config.yaml
num_hidden_layers: 20
hidden_size: 96
num_attention_heads: 3
num_key_value_heads: 3
head_dim: 32
intermediate_size: 256
vocab_size: 640
hidden_act: "swiglu"
norm: "rmsnorm"
norm_place: "pre"
norm_eps: 1e-05
positions: "rope"
rope_theta: 10000.0
rope_fraction: 1.0
qk_norm: false
attn_scale: 0.177
bias: "none"
tie_word_embeddings: false
parallel_block: false
init: "normal"
init_std_qkv: 0.0704
init_std_o: 0.0111
init_std_up: 0.0704
init_std_down: 0.00681
optimizer: "adamw"
learning_rate: 0.00271
lr_mult_qkv: 0.7
beta1: 0.95
beta2: 0.99
lr_head: 0.00607
max_grad_norm: 0.5
warmup_steps: 240
schedule: "wsd"
decay_fraction: 0.637
decay_shape: "linear"
final_lr_fraction: 0.1
batch_tokens: [8192, 16384, 32768, 65536]
max_seq_len: 512
doc_mask: true
train_tokens: 84350000
max_steps: 3468
dataset: "wikipedia_en"
Each number is 128 + 24 x the weight over its row's rms, rounded and kept within 0 to 255. Layers, rows and columns count from 0. Numbers have three digits each. The size before them is the row's rms in percent of the matrix's.

# layer 3 MLP gate, 256x96, rms 0.073, rows 73-166, columns 0-47
040:119127164116152109148142169121127140081120170130128125137134075141112130151132120170177113127130127143108090125122135126136104124131122063128103
079:136124132174138128061135105142137122127139243163154087145110119104135113123115168154136144132113117150149092140082127081112123124095145155118131
038:140145143153131122092127129151155067154127089098095145129168106101173125115109177123089121145133125121133144141082121102113119149140148180131141
102:127067157120164137128142158149158125098110136114201153119131181105144117105092123115113114120089182099085105115151134157156174117103124130112135
036:149105112180170131166147118134147208176141100121182138134131153113159158112120133118138118122130142104147069119077104139131118142139127168124105
041:141128023135099148096127093136135106111104142122143129131151245119151107140124103164150138149126105120144119138150119152125140120120135136140132
040:110104220185166122120128164127123082118129074133121115115101073122145148130131123116147126089124086111094125134125148145127119158132111125121138
087:130111116150110147075156082105144073136137092109104150134172101142144116119150120176162146106130106138123170117144121130165138116095160124146132
038:124142121187150137120115118141135115169127130154135129125106000124139116143092145150036128114121137122142104133131147161116119144121138125116116
037:116131143118163122098139128129139028138132157099103107102096065130163109117160139089178118138137138090157116115160128112132127124140161140149126
100:104133099099159106101112119128158144193141141137113112126148095139123125186121139155161133149115095162117106141118158159123124171123163063131151
050:132112026140134137084116149115160124114106198141139133136164132122123130121174127131198139130122118145093131140127118142117138125129149070149128
074:127140117159098105101127122135145108134117082131120136108125034146157131148182133096139119155128136115124133124149122120136108155116134157082134
171:147118082161118169164175140155062135107127103111146092074125142095144112108183140141137095138088128097127155101152091122119092114162141135106097
046:128137037150124091144114156132111128107131216125128129117147117109150104137119160139145157123129097130155131143070108120124135135121087111129128
170:129153123157181077123074126154101128102090101132172143138064147126142155111145142151102120168109126135130172139135137138158130129127100119076152
040:140146183110131128090120101134121094094111195103139161125070169136153143147152174156147109121126099135122159127077142123144144155124108168112145
124:119137136149153135133134138167129094163125153111109163129094127169182068121127119128123131138107107133171139135139121114081113105131117146130106
058:115166087135119114078135120132133077166115130153160112135168101136149121161165139125119127122122094169122119126168105143099129112132097120140124
060:120152138112141112086132152117126086106106042152142099110149160163129153121156142163162135077146123094120150120082140117121120125117131091149120
044:132153202118129115148120126121131150074112116127160114136120195137144121121135122143114129103081129109109144123139109081146121138103134139136146
092:107115051094105092168122156135137130148132151130123092146092107130118162129130105111121151123117202139134152125064131159119113147146110166108128
078:135139143108120160135101136140133118107125142145102127130069144092081090128138181140234134110123129139089132164112124120096102144144125135141106
053:093149043144129151167129122128132091121136194160120145116140077138136110135130100128159119122124125124159144108105120127125126137141125131136132
229:138146132105107121095144110150137137108137109175098156120167107111168108130138138140119158112117084122112119110105166095181108131101147127097131
079:130118160099067169151143112128131121142138151195118133130083092117077115133101112113155143143106140138158160132141085149108101121118183145147112
066:138138157167109189147115126137102150125152130074151168133109097133161147120107144112116073135119100140050148139115166104130168139121107125075150
137:141133115132173122141145114122150135135124127094099129118134128122144118119132146139124142149085206131125071115084163134172133109135141108105130
042:140154082142069128119122136119140117132132085115122096142099116164124142117108109118095137150121131133136114120145111170123143125139124162127144
040:154147203112149158117105120128126108137135065110163161132116055143157132117102116134095109123142155090136136127170112121136130131141145157132117
068:108072192184147169116149130137141091186132154074137134126108174101136111119117124100113115138096136125179136148120108134111148162126126166127133
048:129166050125071142078139144137137159112133131145143121134156102149114129156135104135213120133146136101156132125137138178125112111133128106115121
053:130126180120152113101156134139110116154112122119168135124166119123103127141069158135166161088091127127141110121135122171112109140091135112128101
152:157146110148116192088108158116163117110124141125107147118175152099134135154113146102119133095081168084112097160110118157170155116142127160114103
067:133111123141159156104153161129129119194129131156166124119141090140196141129164107126167126118101130139149056114122111109146119092143116105098161
094:146142102123136113078186101142127092149106117179175125115175095171143102134120147124132151137097115132156127151098150193118134094103145115130130
062:134151124149152126113153128117109159165110032136150123141159135127142137120101078138099146090125107154094154152130153151162160097101136144127130
035:130121229139089117122147121166123104123130136060101120115177145151128087128215134156150114135112155126118165132142115109145128134132115137108129
108:098144073126140150097129162107108142089096113134153107142159156132152155147114127131129097131082129092100116130123155139121123111142118122105117
061:127120061122092155173134129152131101085115102124155133136122044154119110100099083105086142116115120148127127136115162173102130112121156139136132
052:131127118163111132043150114132098201137128151160184128111133126126134103145106118138146120106144133117157144106165118139109102120119145077141118
048:151120149077125162156133092149132145162125154127121106116107088134142130103105101110102157153160157117128119136096149129104110141145153109166142
038:106129134116106125151133107110115114120142059098135123127118201072156109163156125133096130088120156135089137124147131122107132146151098123121138
035:105152159103082094130120123113127132136142047103154123126123104102101132137186139134175126118142157122107152131114132128142138159123090097147127
126:111089124111153083110145129133147161143121115165140135121120129174169068137138138158135128106111149106143112139139132151102102149123169099130104
085:134100128179181140104144142150128175099140131103108104102151124172130137128154109168070098130098126080137134096135104158151117125129132071138116
051:103136163178127092166142114119108120166128080174168135117178133149105106142126102131146145111143129133118129110115105130117135136106152100152119
171:100142132129119109126138128162149116156133152135132122154132147155112100100126085130153122135129091174156164102130170141084117139119152162144112
170:124163124086136132117085096146121130124125129102120115140161126172151139096141104127175066137108121121190076149152125149131135173091135158138137
050:115125215097127116096115138121117160076124006128120125129124132127094114132136132121192120153142149122110121126133116122112137123111123163099121
060:133102121165147092179145112126136191085129157117144154139128145090202099138069158144112097110103120155157091140126120146117155102128113113130119
053:150137157111088157114135135120131098085128122091118134132089072137140096132126115161161120123145147118161155111110108120105149131146136152149134
104:141129113103109147086141138139126086132150098138135114104211162133099159096138092101103092143104122175154118135117130111179144110124137134146074
167:136110111150123177131131110110114103110100123130123101142124149104096130074150073133134096117078166121139142123134127137143118108165139138113112
040:117150190139153099060123138122135137154148198114161137113130144098137096141112131147095115115161164140133138144128108117137114156133121160121104
210:123100104094131151105184148106124096145094128135158131111165170089145132126128122109136126141087149136090090126126156112107107148155125139153152
047:113123245139121122133131141131130047064133161102111107136162068119112117130150108171104122106152142139157137127113115153125122144123122114140114
055:133138095148077127146129126147131144174138179128145158134104032129141103144127143121063123117132112160115106110134131132122136141132109167112140
062:116102142146113136128128110113116170173128201137116150140105181116132139098054116139102132125114172120125112144144135192127138142100162136117134
144:115096130128142156104192154115140165170103099118116151086159152166124117117117121122142169104118122135133118092131081127112135102091126088171123
104:133166131181130130097158066121138126153149121162075169101115113122130116099135136155111153131143102146131142131133120128124132131098164130148110
035:113127195101162144139132104124130163135107147121169154123153168078129132148104135137152138103132127106119108134172155098130140126109116139121118
039:135125193091154126101128111133151168148100161155163149124139194157176102120133145109089155111107147119121109151098099145115114146123124060112126
114:157109136123122156111139130148134133148141142113097156111129183130083135083127135157064133130129090177092129114164141141127139124100134133115126
047:137157115164113137191125114126139151157120110148138153165119138129154103111082093138052127143112105158157109157118139153134119112127127138147120
044:121110179141115125131148122133130105162138025127144128129137128127107141111123090146042123126122133138145119131134104144114147132123123096153119
040:106156153178090145112114139122132168134131187154139113134146135136078136124155143118146126142137109069127173144134108147149111125122105117117150
131:145142111135103119114134121125150144163155128121147111089113113120094127136165133117105122127122217109133156143123084146113139130150115176149104
083:103096116137127146169136148138132077152108113136137115130119135129170131143101095088154143098118077100107114139099105156105134102100136151094140
044:116135152113127117126144138117146249147104137135165120129097141121170125125117139103114140112128139115142152109158099139105140126144146122121136
103:134159123109115134117072102128142167129161156130112101157108141126077150116136157126127134149142115125137118176161143138132111156126130161133135
030:093144136095145171170134095142143136116120130166173135114116118123124171123115121123139136137103152175187125121132144101123127082115120143123149
043:146121017187112148089135106156139107112137070097129148118137143114118114094142130125094121146133142135121170138108112125150135161135134139148116
049:127116085133110129169126131121118083127127059081111092147141141132094156111123146129079126140142146103131121130128141114131142117137124124142161
095:122113143148168129080142139103115139180080117110168151123190151115121175086119119134112142094100134149168081113102130175146131123105109073108132
039:111106022159141132098118109121118102128128172134110102111171144140092113134128137132135165139136123149129154136149121099128115132132159080103130
085:142079076110099170161120141150126130109154119065133131137083096092169108102114119136112118181126122149106096142126142108106141122113117200094125
149:101103156103145118177119153100130136092134119112137102171098102111156102126078132136183110121092108119124059101101121154127108101141123151101108
039:135114089147109160077142138130133054124123206091135138134086211151145146106117137163073117145101175118140144134080128165130115139134142155092141
082:123151109105136145124131174132108124120134142082179133146179190144154119136152135152134138109107172106083083121116137110103104118133117151127120
055:115125107133148088129116146104112158134130104117128106124113238124149144142117112163145135117104136105128149127159124094146133110123130153136147
053:164107151144082132068141127135130169116141106133143147129142085137144141134110102138069106141127125137119147120109095140143152124135069153108113
161:110141109134176123134157157177120111120084108117129093137124150112134134140134103150148111145136101099194117140125151160082135146136133103166108
042:142148073124097102119119120126145217138114095100142123127149110131123138153138103130127131133114140103118089138124163169133131174139136158085141
178:108087110096179122108119122122130111130117124092163142137168152098149168157125163110089118116078112096088075168133125178150108136138113107102127
079:135116122138163105091126161143121188158119172100105132128087166130123125139131124131130133095098184115114147126145115141157148122139123154119141
042:138131153126154135148139139125128192123098070126121149132123144103104118150121144156153136089117139128139145132103142127128139136132124076146110
065:122100108184151147103141172121114111100084124090102135135151203104129145116067075109182098138128120130103141131129172177107141119132150158105131
046:135142173108095088115126119137140087191136071115117113140086166090120095112122168143141100143126122143106123129124104126118112137168129155118110
039:129113206130128143072109131117117078172132192138153109146153133098148124098134106151127148128135133150145121138073135164112115087113147134145120
099:129104148118129157095143136134129179111114078089135166102171123083172146120089147106155125111095129112127088136111147197117170147141096125106139
031:125098171147078189101129141157129153157138150148144111159107134105115137127145135120172125143121114185139113137136126138129139111133120161143077
196:096123131142135136148192108179113140107118111118128123094139131124145097148153178155113107073105127137099135100125118120164112147091173110141117
047:126141133202139076137151140120118149092124137167109124129123097126101129133132114130104112148181099139115136130099145140119147143124149122134133
# layer 3 MLP up, 256x96, rms 0.0707, rows 73-166, columns 0-47
048:124124215074107124114119123144130112113108075130104134122084112152124127129147157127110128166142135130160126140143119096128126116128107138121122
070:137114099081098146150120115137124171093142111154085137125103158122109164107126094128077127143132153144159159139134106131177139129115116156137133
041:137134172126146134096133134121136069173138188143136110140189188103126121137151137156206144111134127116129124123137103123089114143117150107150125
112:114109108101132074104143142112122146116121110160111156131159087145124134131144138118084131131108116144119149112135099143156124122120130065150118
037:128139146162170150146127158104129062117117112150102121119114178095157087116142133138201133109137126121126135100140140120126134135146106098153128
036:116165075081167130158115112117132032127139146136143122137081137122140130148113120095138130123128127105132169130089114146136143114128114133141134
041:146121017151096104146145105131130155140127174114158106137139090149154120138105113175131113134145147141161133110079114166141108131109132109145118
089:128116108182122132058133066115152149155144135122115148141172172134098131128177128160159156112140148160118144125175147133136122120118134109154134
033:127143170092081175149139100134126143173138117086111115113159086146169142144134138134143097150118143110164117128133133153152124116142144089142123
045:117128087088119155125125145126111194168125244123108118114135144125166101132158137135150137118127130120143135125131131173118143127153122120095130
112:168120128141122145132137142133124114057102123123126127116126181111128107066136141106070104124135145115142156115132104094164133094147101187128103
041:141109053105122074138144113107125050094123145094130118123105198124089145121163144134092120109157133128096117097087145118122109098135151140118137
081:130151086040173112142111166118112105115135062118134115148147111110137136137128119115135139122130142117123137142110150125137129115136109142071154
175:165117112167074122173128136137077110127104119131142102093118127086139153137154144117107124137132141086105170120138097114142101108144156130080105
045:144143089113129138112129132119141143054136232083118140140173120116121126118166135121086132123136139092167125140105146127150144122131101147133134
172:104149132166172091120132148148083129112112137131172138137080151125161156095118140164119139161107115102170144124125125122169126079108122129131127
043:129104214133125117221123116126122138129128139124132144129105179140134117157133138086168124139122125088151092120143118143135135132114127135117131
108:133132108154091137160137158148111151167133123123158160073100128188115107090147138118138158159136116148113135115135104096104139087115136156131112
064:139113241167146120177132121127124125103125136137138148137120086130146114096112139138108145141102162122121102127050135081140138127111125162160127
057:142131164099146100088121171116142163143128139134114104134156129098115111133138135165113129136118148144125155135129118109149109129150119164144106
041:148110130171149115044134129141138082113135092155111127128111060102150088115125162154081112135118118115142115135116141131141115135146140140158117
084:113147039124070085147140127142136114151116147158103109117152096161126158121145109117087154136137147156113146110101137096158127159127116150134127
071:099126135108134181132100123126117146116162113114112133127075125087115095106121144125118142128120155179100107166135117142107121159127153173125103
047:140123238134183145154139126138141171090117158155118135122161169125157104141137110137166143140134135135132132125147128097150122109111131115141127
210:127109135124107133159055152095111119121113132107136115166098111123104111140113079128129108143152136160122147118162104146105152162175106148108139
064:105119125130188094104149148122099173089110074102155115153148134111218130118139097159121120113108129131116097134117153172133142118134114118115115
075:110162134149121127156161121125128184092130048170156121140194133141132133142129128121128128108136131135137190129094161136141121094124134102116142
136:154137119095160137144107119110136147078132154167137147153103093077126127143142167132148121103165094112117146160073150076124160111162126117112146
048:117122255103143147176125141135132127144124194140125132121136163095110136146135125128100162118126133164104146127152141147118141150114111122114116
042:125104090112163139108135145137124068166126089154109109117140199147100125136110121113062136138133132146106106103217123107147118156102142137133131
067:114096151152145132141121153141102139194124075122159095132089145098120101101118115097086130118127134114180154141133093073145121139096146167135132
042:144146105135141163203119153121137182130134170168114153137140121121122127093144118101065146104133099099112153124154144139133133099130129138155112
055:117092138136094159085154083105163111124119094154105114122114118151179116087124138188137113163146155159139097127172104089121134120155132064169109
138:137097141082102124112109092147128163082123113086153133082158104118144118126088154099094123125138148128121136178101152139100139132077099143118182
079:115101048110163121168132161104129138097112129128122130117147145106189145158130138116128143123100102095133099121079110135131131106156128084094137
114:109103061123136142175116164099131120078127050111101120137102138099153141134143159084110106131117118093117097143142094150133128127138144110157104
076:129164160145134103094127117130127161143126088110197128136149197132153137138097115133073143099136084140066154135121139146152143135121103144102136
037:138131104101160134119114134122145196108132107129133133103117185105086146120091141159156143100124141114108098124076118128126108133126125162107132
105:132110104128142105103165080168179136120130183164082162095154129139130074095142140127140147125157142094174143108122110095161139126109137137148132
054:131113058182147134123141131144118096112131128197120137129102144136132086134154095128115126095141096126146149113125100106121151104133115103155104
049:114118103159116103137123099114140104133161093059092137124093185084165146147140137069113125131137186113172114135140132118141140144129152164133124
052:127128241123157123098107133158128108125124082085113120129042129140130131160112126137118107112119143134127123156123112158121117153115106165164119
043:128158121145082114117136125134133255155118117147139144146141164129144131133093114139145115123104159107140093139138126125173131105132117112105145
049:129144208138085140119141091130140136071122086096110146111143090121143105140095122143023113123124142133129140118172134089128122127133137119140128
123:117089121119121135133121133145136132154123103160126149120097101162160080123167153121123134112104144125127149157103131148136115152120196075128122
088:122162130055135134084145184128169109142142148138138131109140104142100144101104138113122139121101195152151123129133153153106123119143093130135154
061:144112062116123115155136131108128048155129133149116147134110196127174126128137109111068138129113063119102154128183149124139149112127117125126135
168:133124145118145164102096115138149120111129138149169163147203158152126153150122110091121129107134133125112118146106145144138143122120130121095177
160:124180142075118106110062075138144129147109137088088144147125127180150139122133140105147120127151130129137100138132142167135116181092154153130131
043:125121089096102104115138146125140157211125035135135102134159156143122147122117124136099123101096143099115135115164166116114131118134131111107148
060:100107081145136109147095154116128099069122109140129098128170162118152091170120113156134166098096124120167146133142129108090141126127133131137123
059:127118105097104142172137053154131132102144110082151114142112088158091121115137108147147106133117116127130104134152150162115119137107119188145136
114:129088084114108116128133115150141071106113142139123147129158157177147132127107133101119137124108162168168100123124125074147129140132181167147143
166:113132157097161076145127125154134151149135147130148113155097097124115114151116150148136155125154089178167128128149149120105114134109149126150149
046:133150170157099077123124121147109126176138104152118142098158196152129133147120136120173133106137065121130161104153120063106114149125152107159137
227:111180096098122109106134102137164099142112118143113150107129135140130117125114152120131179156136119137116109152133169106143155189119130121152102
039:142138097188130142116135096108131074143131048115123126111102083151098112119136139155145119138138103162130150141104075096127128113133161148124106
051:115108038117095129160113145152114147156136169143126114118141144112147153155131131140175141123135079124170135145096127143087127129122108157137130
074:125127144132112106101104149136129199193147177091119146134099210104184128122117130073122143109109135130142111132143126115120128113106125133127154
161:098118090137145147124135133183089128109129146145091095116102096135133127114123113118141112144081115108156146115159162095124084132123114159149109
113:140129131089118115125136137152139147141108173140191089106166146154168099126141073127148132113113123112131112113134164090177107129127118143130151
044:132157123150096132158127114118131165146128040118135135125140128135135118149114108117101129111165110121158136131145096165106123122142145091135122
048:136154118131102121136110126149123183121126182119126139129107147103146119143136144143183126123113122121085140128119102165135138171134094175136128
105:123155198170162152126106140119149088092128125125128116130160122139107113155132156108164152117139137110164142143127109131155129129123133101180094
041:112147155107120156138145130148124130126146152169139095110133063117119119130136128086121094138123092124121129147171093103126140125130113154124138
039:147156175116167077101146126127131206068101105126157117125186130130127115140135156178083129088115136149142125127148113113147136132144132107149131
048:120134169116098184112137129115128133097092182137115118121149236121175133132150141083170143113129106157084148118147126132152144120125116088097141
138:147167150137104099113082114125126090097093131126118158150162160152099126135083116124117114132124128168109119117073154122163133100130096093087141
081:098093149134110095192151140130129105187128122153161112123113098125146154123097107144144163095109133130117107102064114140075123113114141136085136
042:120173082131126120118132163123129136167125197123158131126053119109128126103160146116147116113118136079137166123115110156139115129163127097153128
122:152120162149140069125138160112116090162122115123176130163081129094161109136134148147104131108144142125085127134093118154133134132145113122077128
042:120117227166131120111141111134139114158134147118121123133159160128129137107132119142064125142122099089167106135193151159118098119136121115124112
039:125118175136111114129113128128099175090145105105104123124159181090097153114106114114119145151121177116100153142159175099135117144101124192106120
047:131140200135130084143150154115127124148110104081155111133170111137126106117140133146110128104115143076118139135132137173135102098127122101084123
098:110138061123138096140111138167140079113122100127165115146113154105118116146110120089169128137124125119085138116121164171145124165120145148164112
042:134160200114145149130128119160141061150124143139121120116123098113118145132119146144162129138150141136121149114136118077120132116149133099113115
092:134131124107148073131119126129138118111147129100146142123120127145131112101098143090051125146137138130107105130160138070154119128116131175105145
143:091114163126153104167109162093136169120130137110122119154113079108150113141085140141154110117113120082104072101064132145127112111131132160087121
039:121129127148082189114125121139126071070119072140126113137065137144119165116087093139132125134132108140146137140159130103119138138106156189125141
081:124083126164137154113129067143142164126125118144091131120058093132126108110086111119143101146142109140159149143140103174126161118116133110136130
044:153112126166141145104120110144116126107124188102107140124096099118114115112146128146128129156124101155113115116107120128132126139135148115105128
052:149138088144147079111146121122130164178151069122148166139126146121162144095116134170107129130125108121145133133117151133105116129127101142123150
155:106132123150143087119153133154118117133061131127148101140132160100123151158123103133125112143156092105172134132127158154088140132126137098169108
047:126119167111150095104126158119113128155105173136133140133112044139140135102124128157165102111129130059136094119118156146133121151115133131103132
182:113104107119171145111121123139121148127127095075161133126178142094153158146134173124095112105068128088090084169136110167144102127155107116107124
075:115147226055153107121102155121126104125123161137088137149150054126097122131153156127152141116150100087141158144091154116095104129142124137120131
040:135158114144172112098139117123139140080134139132122140116128229141149106145137141082151149124147137123159151126106140120126141138127135096140126
064:129152103135143106118102127105116066155136123104100145146152143100109146120148131074138173102138100181061151155097156191165145148121132159109127
048:135130122118107118067119118141134079181134094141133134124163208100137131135134140183036125114142085146132150144130096123133114152112117123138139
038:105132168085140140152157114110136114097136130104174133112069150112152141121111154149057100132096133164156117162110129091108143131146106087127114
107:128153113083070102141124142114125087175141128197073130134140124143075124112145116137126124140164138153147161112180105110147110138110139125128125
043:136130067103148125131131123133152165150156070134111143129076212137129110131130114124117118148127160167101148115159135103135141123151141140136138
195:094114120156112144132161103164073135104101108131129137103163118119154109153138178149115111074119124125082124118113111096159135118090162130136099
056:117089121143083112159136143136115119148127167148136129106153074136137146118098114128113113139119105123125156130170130100119123129112145150101136
# layer 3 MLP down (transposed), 256x96, rms 0.0682, rows 73-166, columns 0-47
029:120110148128158120145122091124105088168121126116137087140142135119124133153200121140122123133140132113163128090087114127084156159132104110121123
066:140122110192129123130115135127118162158100054110092197106141161140110121146129128132131135103149123102060150153139124157153141110155110124162126
031:155140132117135106156138121148142174135155157082163122104110117085131110122101130114130131083103123092115116113108138093123108131145178133127171
118:207156160126145132145116123121132134140143139142112159127135096087114140105155154156132115121106126112106132131073115109141110129111114128156139
032:138152094134169130120127096122116129128089129119130099115146128093138099087189110110113159114178108117120160110159113126136200149137157122108129
026:052126154164143111168157108124133140124143148127084122128086141093141153128162119177146161163118111152102088115126116137165126147132113156150142
034:107111115147133117152112136123125111173122177137157134107121107126133163090156096132106073122169112140137109162158144130111109153144156141117141
087:137101125141108143142107112136110136122115131134151131102120120119141107092115154086125127116103126108154084175119119107149097143161091122159124
027:069167152131124119170134170128157105132095138118110140094120149151178168116161125126184160145102143155107116146146098103139151142136069110142120
031:094137105138119135127111127163106131178112128077101127130112172162154130088157108119131161128152089111104127156130115120130109098110100145118127
122:187137104128106132136136107153146131146104107124129091113122127103134131092224136120132115111094138140158109116105137107114123127111116132116107
037:086179106106136116138081126119164154070122108136138125099110102146150118096098152093112128112132121133126172106165081155141152112158115115131172
069:093131105126159143133134147130153130122106095123126101144140136122088145174146145089128151146098081141154121159090146099083112152156138102121166
168:035105176136135100156110118116121138145115159145115131164155175151121129135027112122139142108170124114101139114107128120134140118124106129133154
036:114114172143137135118064136124120100132131085115180092112135107143069157134173139122093111119120107150125104161130089148128106134127091115139123
176:104170145125140128079156101121103128120116142130123146123118126134149168085065144117112131156183142121129143133141122139133109106104125132109119
029:113129122144144128108100122113123110159145119139117090138153106138085094098128127130135112128164153122171152158139119123136159110167148157138120
134:193123112102092102158086182130129128124110060126150149124127104125149107123199150150148166178150136132143118109130150121100101123124152104137116
053:181142131084129134129139144151111084132118123155133121114138151115106136092225128109153118142120155104133147104127134151123130173119099110133129
052:140131122070161107113118132130156155127114159117171082170126105121194112117088154145100109140135124115055090121109134122156116090094125122111131
030:213119144110114126125094103132134116140150118128159126130138125122150133131103122142162092140167118087126135097143132119133088143142098129075070
085:166117118131109132133088099164129138137109113173148121140102099145113130133057119093164080114124155110105164109118157133137104127172120117139152
074:202144148105154141131082125137116130103137131127151087141126075111112135125104133125107093165137151112146149122129093147131142139123120134143161
041:182104109145208126148124133112099142114137121094148120076108082115143117126112156132114150141142122099111111153133133109123143131130110170136148
207:243135131141120109091125144127121118135127140129127109134128092133116128138201108120130102141134121143124139136133138104101142127142121118111146
065:112149103110129133117154110128133139096144080140135128130122114095130103127186131202113106142117060144128127145112132149109146121186150121151128
069:122111118102119119115130094163116095158100138125122108124109152158110184110093123129129123105131124176153151143142102145126107132129119126063150
129:094149132105074102123119111136096089130104120153142170122125138139121157123090101132124115114170099119122110159141096092105129120150121143109111
031:125108096110112151178131099096134103140132125149190092152112120098132142108153085120110122133135128133119133102092119122111152146142126106113105
032:156078119144090126160130114113102150128104095146168143146085151118103129140150116142187083121155064115110093133133132126144127143146088150150124
067:098104115166123129138141162106096159124077112091146139127128117111158047107074134152115123122156104108125154139113123129128163124159130111134129
039:093129169155112135164140144150144097073121128147140180086124121152140140116153111120143170135152139152128159127174126139136165127151099110146117
063:163125129092155153102153110114156087116175143146093124116150145136136155128196153111130123155125130117126136127145111152126136156144131141153139
158:122156089133115146136107106122146122123105108123111119148139112120114144182209104107132128146133133146140082132138106097147131117134154143114079
067:029065098114156109179103090110119152149134080148125088139101133144126166140115076077125131119147143087120117130105135132121125113144121142105153
104:128118119121118119140141106116175134131140154127131192122117157127118097124231115135095127156128130138084104158104110141130178111134125144085126
067:149134147122099107089135141106118145161094131154132105127104120139133134095061111120117125092125150152118125170100143151142125128085144125110166
033:143141180138132126124136159120130143082125113111097103106127144120092088116148143136106163151097072169153116119102114115162118122116111101146124
118:237144126097147145124138110142143117113151128118115107107131133119118123132169144087130157142141103147168141099145103117085114158129126137137122
055:157099150121152129119132125153142125106142156152107075141150136107138101143214148175117108147153087161130149095101115149112128131122109093145097
047:110156110122101117145129119115133119156124157098155169109105157078132129081111146108151131112141120109116111117178093122118122085142137135137080
044:095115113126114151129128145107073100157141157142107127133102143120116107154134158128126091095150133161119113152084104133076144116172158086059116
037:131094146164120146100154128118120153125148163117084108137135104118135110131133126151145107104064145093134168092127110133124112127110143123110135
033:113126136145065106113130164094163123080131102173132151104112138140134115126110099090095137114160129123154125121134119131122125157147135135126115
149:083101130131111157117125123126103107131147187151155199115122127137155123084150113159094138117129113137126125146128121168123100103108117115126112
099:248138124098100103122135168136136164099137141153147129123148145127123131097192164130129135108079161125132102125131158135137104109117108120143158
053:055171143147120145159120155150099132132063114143151146106141139107086115148083126154149126098126107137119102113096143128146121111152109144120116
176:117124187147120137105198103135134149127148146132136117127116153138105127089040115119120126086114109138091158155105130153129136129127125121148185
175:069115122126113155123116105135103125131149137165118149170099131156145160095089108109129129113132078151147120130132118170171121076138098122125171
033:177134144120114161129093096110125141140119082141117120161142104108114148197120111103164120113153174119135140153123129121070110157132132110102124
057:163092170162143142115141113164150109126147144136091104141124097128123109147150126137098102100137100123141102110157115173162135140143106134093113
050:204153167134126123087138121106108151149134089131106148129130159122164140160133121175192163135128121111089109090112096141092179121124125122118118
111:133157153104092143108139100158136137149156097090143147117172152156126073091133133110137143132083177135127105130126164126100151170139131145158094
158:223145106136137149113137115104155128116128141133138142119152096107136107100255111133112133136093156142115109129111126110126132134117141100116086
040:214142108097146113109127138159131143128144158148090110164094120136149076087159131117123135132115105096113113124105109101129109119128117147118158
213:182149128095140124084173149101160093116129097105123168110181156116141107140162111116123160131109150168077095135137147116123136177130118131148134
028:173119113134122088113129131102153138133086146103135097102130153110150137112076127157115137164126149124097148113119118178102178130128105144099129
045:141103108163135118136149089093097142181191168114151188144101117136107095163113118146142103096145141106143118107163173151105122129149125124137094
056:114111130107083114135139164111113145096105177132148103108106144139142147080090095132145145104128135107115171109124104105161137135134187126114151
170:214133125126129149158118133111129131096158087138160140111123120122135076132230157153098146131153121135123159094105131154117136137143152137154097
109:168091115129143139186137159134144117122101122114160133123178136145113116118158150155131136102142135105096117099125126127125099098120175114132123
030:114171163150138131134139132152175125126112166083151188097101132148150164107096132124073174143156124144100149171157147116124154127143146108130115
044:140130112141129104113137107104082119168170175141166169183124131123133121170143085138173095117149137113141114145133142085106146104112126155102101
108:040144150140118126138088139097156124144129144131133099134110142088112108165071107113138088116089131136162125146140130122136139144150105121138117
041:147084112167175132121117159125133116144102147139139097135141106055125107134102123126195132112097076097112130171086108139147137125128116157111130
034:174148163150133121113131152116116145098124132152150114122170096124139106208087125102131144098131159119169130147122117143101176147135090148129145
039:079109169156092123157152167122153160152139122090116165115092141134104126160053111140100120150148152155092120136134164084135147131121098133127108
144:009113096123145134111114117113135124130132103132127146129133116111113176147196158148173111132095083137123135154158126158102112132156160152114108
081:111103101170103098149071129115135119140122111135168141135128126175131136144046113127107134123135110143139101142092147137104130105142154127104163
043:217120146126133131079141137152125131113109108144159138113134118171147076139062118128141157109141176099133147089091120131136127119128083141176123
120:179142110127142147117176149114113113103141138085161147083142139115126094134219169139108148131122125121102134114121123128120127146122148120147083
032:073095098158087135141098102142084087172091171128132125125131136118098141116183144149116129078139103082144105111145163128129118132125143128158125
034:107075164158115107115133112120115100100137132104147111118109145138130139127136126120115132125138120130089131155170132124141157119130095149125115
045:110096129119104146127122106142111127129130156090128122144167167091120169180117104100092136152119149143186156123089122125147096132104104079151142
093:142145097158107098136139118084106125156145161115161143137138142174116124183146129124142128103142150098052127133123138100119137124103177145133089
032:101118181132136116151153119125150128133149163137100138166151149099155154139224089104180128178154104132131086100117132128137123147133126118121095
074:186093156153143103141139147162114109078126147147184084125161101161147076142103144159130159148144177110119143129112133118152142133148149147137104
143:137093106161098099143114140083123167150109185137135160119119141128142109123026120125117127102173139114097092110118139092135124092136110133145141
032:144087093149131115140162132149109110115127105147119108175095139174134116106123111150132088128129127112109124181171113133163148124106130136145129
092:229089119139134137101159134108137092126132117134137086102133114135141122128247147136139121141117112138139158126154125144105121143124122112130117
036:186163158129166158135095105118122178102076130105086143123119115122104150099122158145075101117115110174073174125140125100093133127162128147116161
043:164162086104098109097128115141128130129083094181134108105129115135137170109078115058140155129138148167152132130094120099116090086082087121139129
169:068143130105138128109100125139117133135088142098135096126159132135135114162068117148132127123229110140126130160132134126129144122117135133131100
039:140161074112121147098130116115126129172147123122101163165134178147171137178123122080135159100117135098101121162138118123115137084124131128151117
168:074107124148106110113101107138145150098106162139116126128163138134124174162140130108111123130134157085136132153133146133162109119117132121102101
068:091156132156083106095160057104098076145106086107101144121130169146092109127178120128123146133125118132147106159165126135103137123115137078115117
036:165123109128153119126109161133164152140174149123113129133118114142111098111134099118131092126185088083106103129118122091156114112111125165072115
062:141168170121081078137095179128135124135136149121140159128111123161132147127153145125089118102117117116105113130136135118144142128116181182121144
042:156095185132130107148118112143114172173169156108085073126151135117144062111096115156127136116115169139117165124149152130163146153132103148111127
038:127149079128134150174122152177147132151147132103145136188080169106119138130141120136142132170147051094104084136131145133145089103097140109118117
107:066104140141154144141160159103111118125147131131139113137136101126125085117096142160095110113109056153137155103116129136077139124134143126141152
029:135160117114153148141139155135136126178106112119167136126173123138130086117214110120116128143119093150122151143112105107188118136135145119178137
187:004145107151128128145123108112121123138133144100137144124137107137154114146081133151130143110153119152111117129121124102169120139100121121133119
047:064109167126116122113120089156124111129120156130115067128136110104106143149182139118144101107142172122138136157141135162139108165118100135146079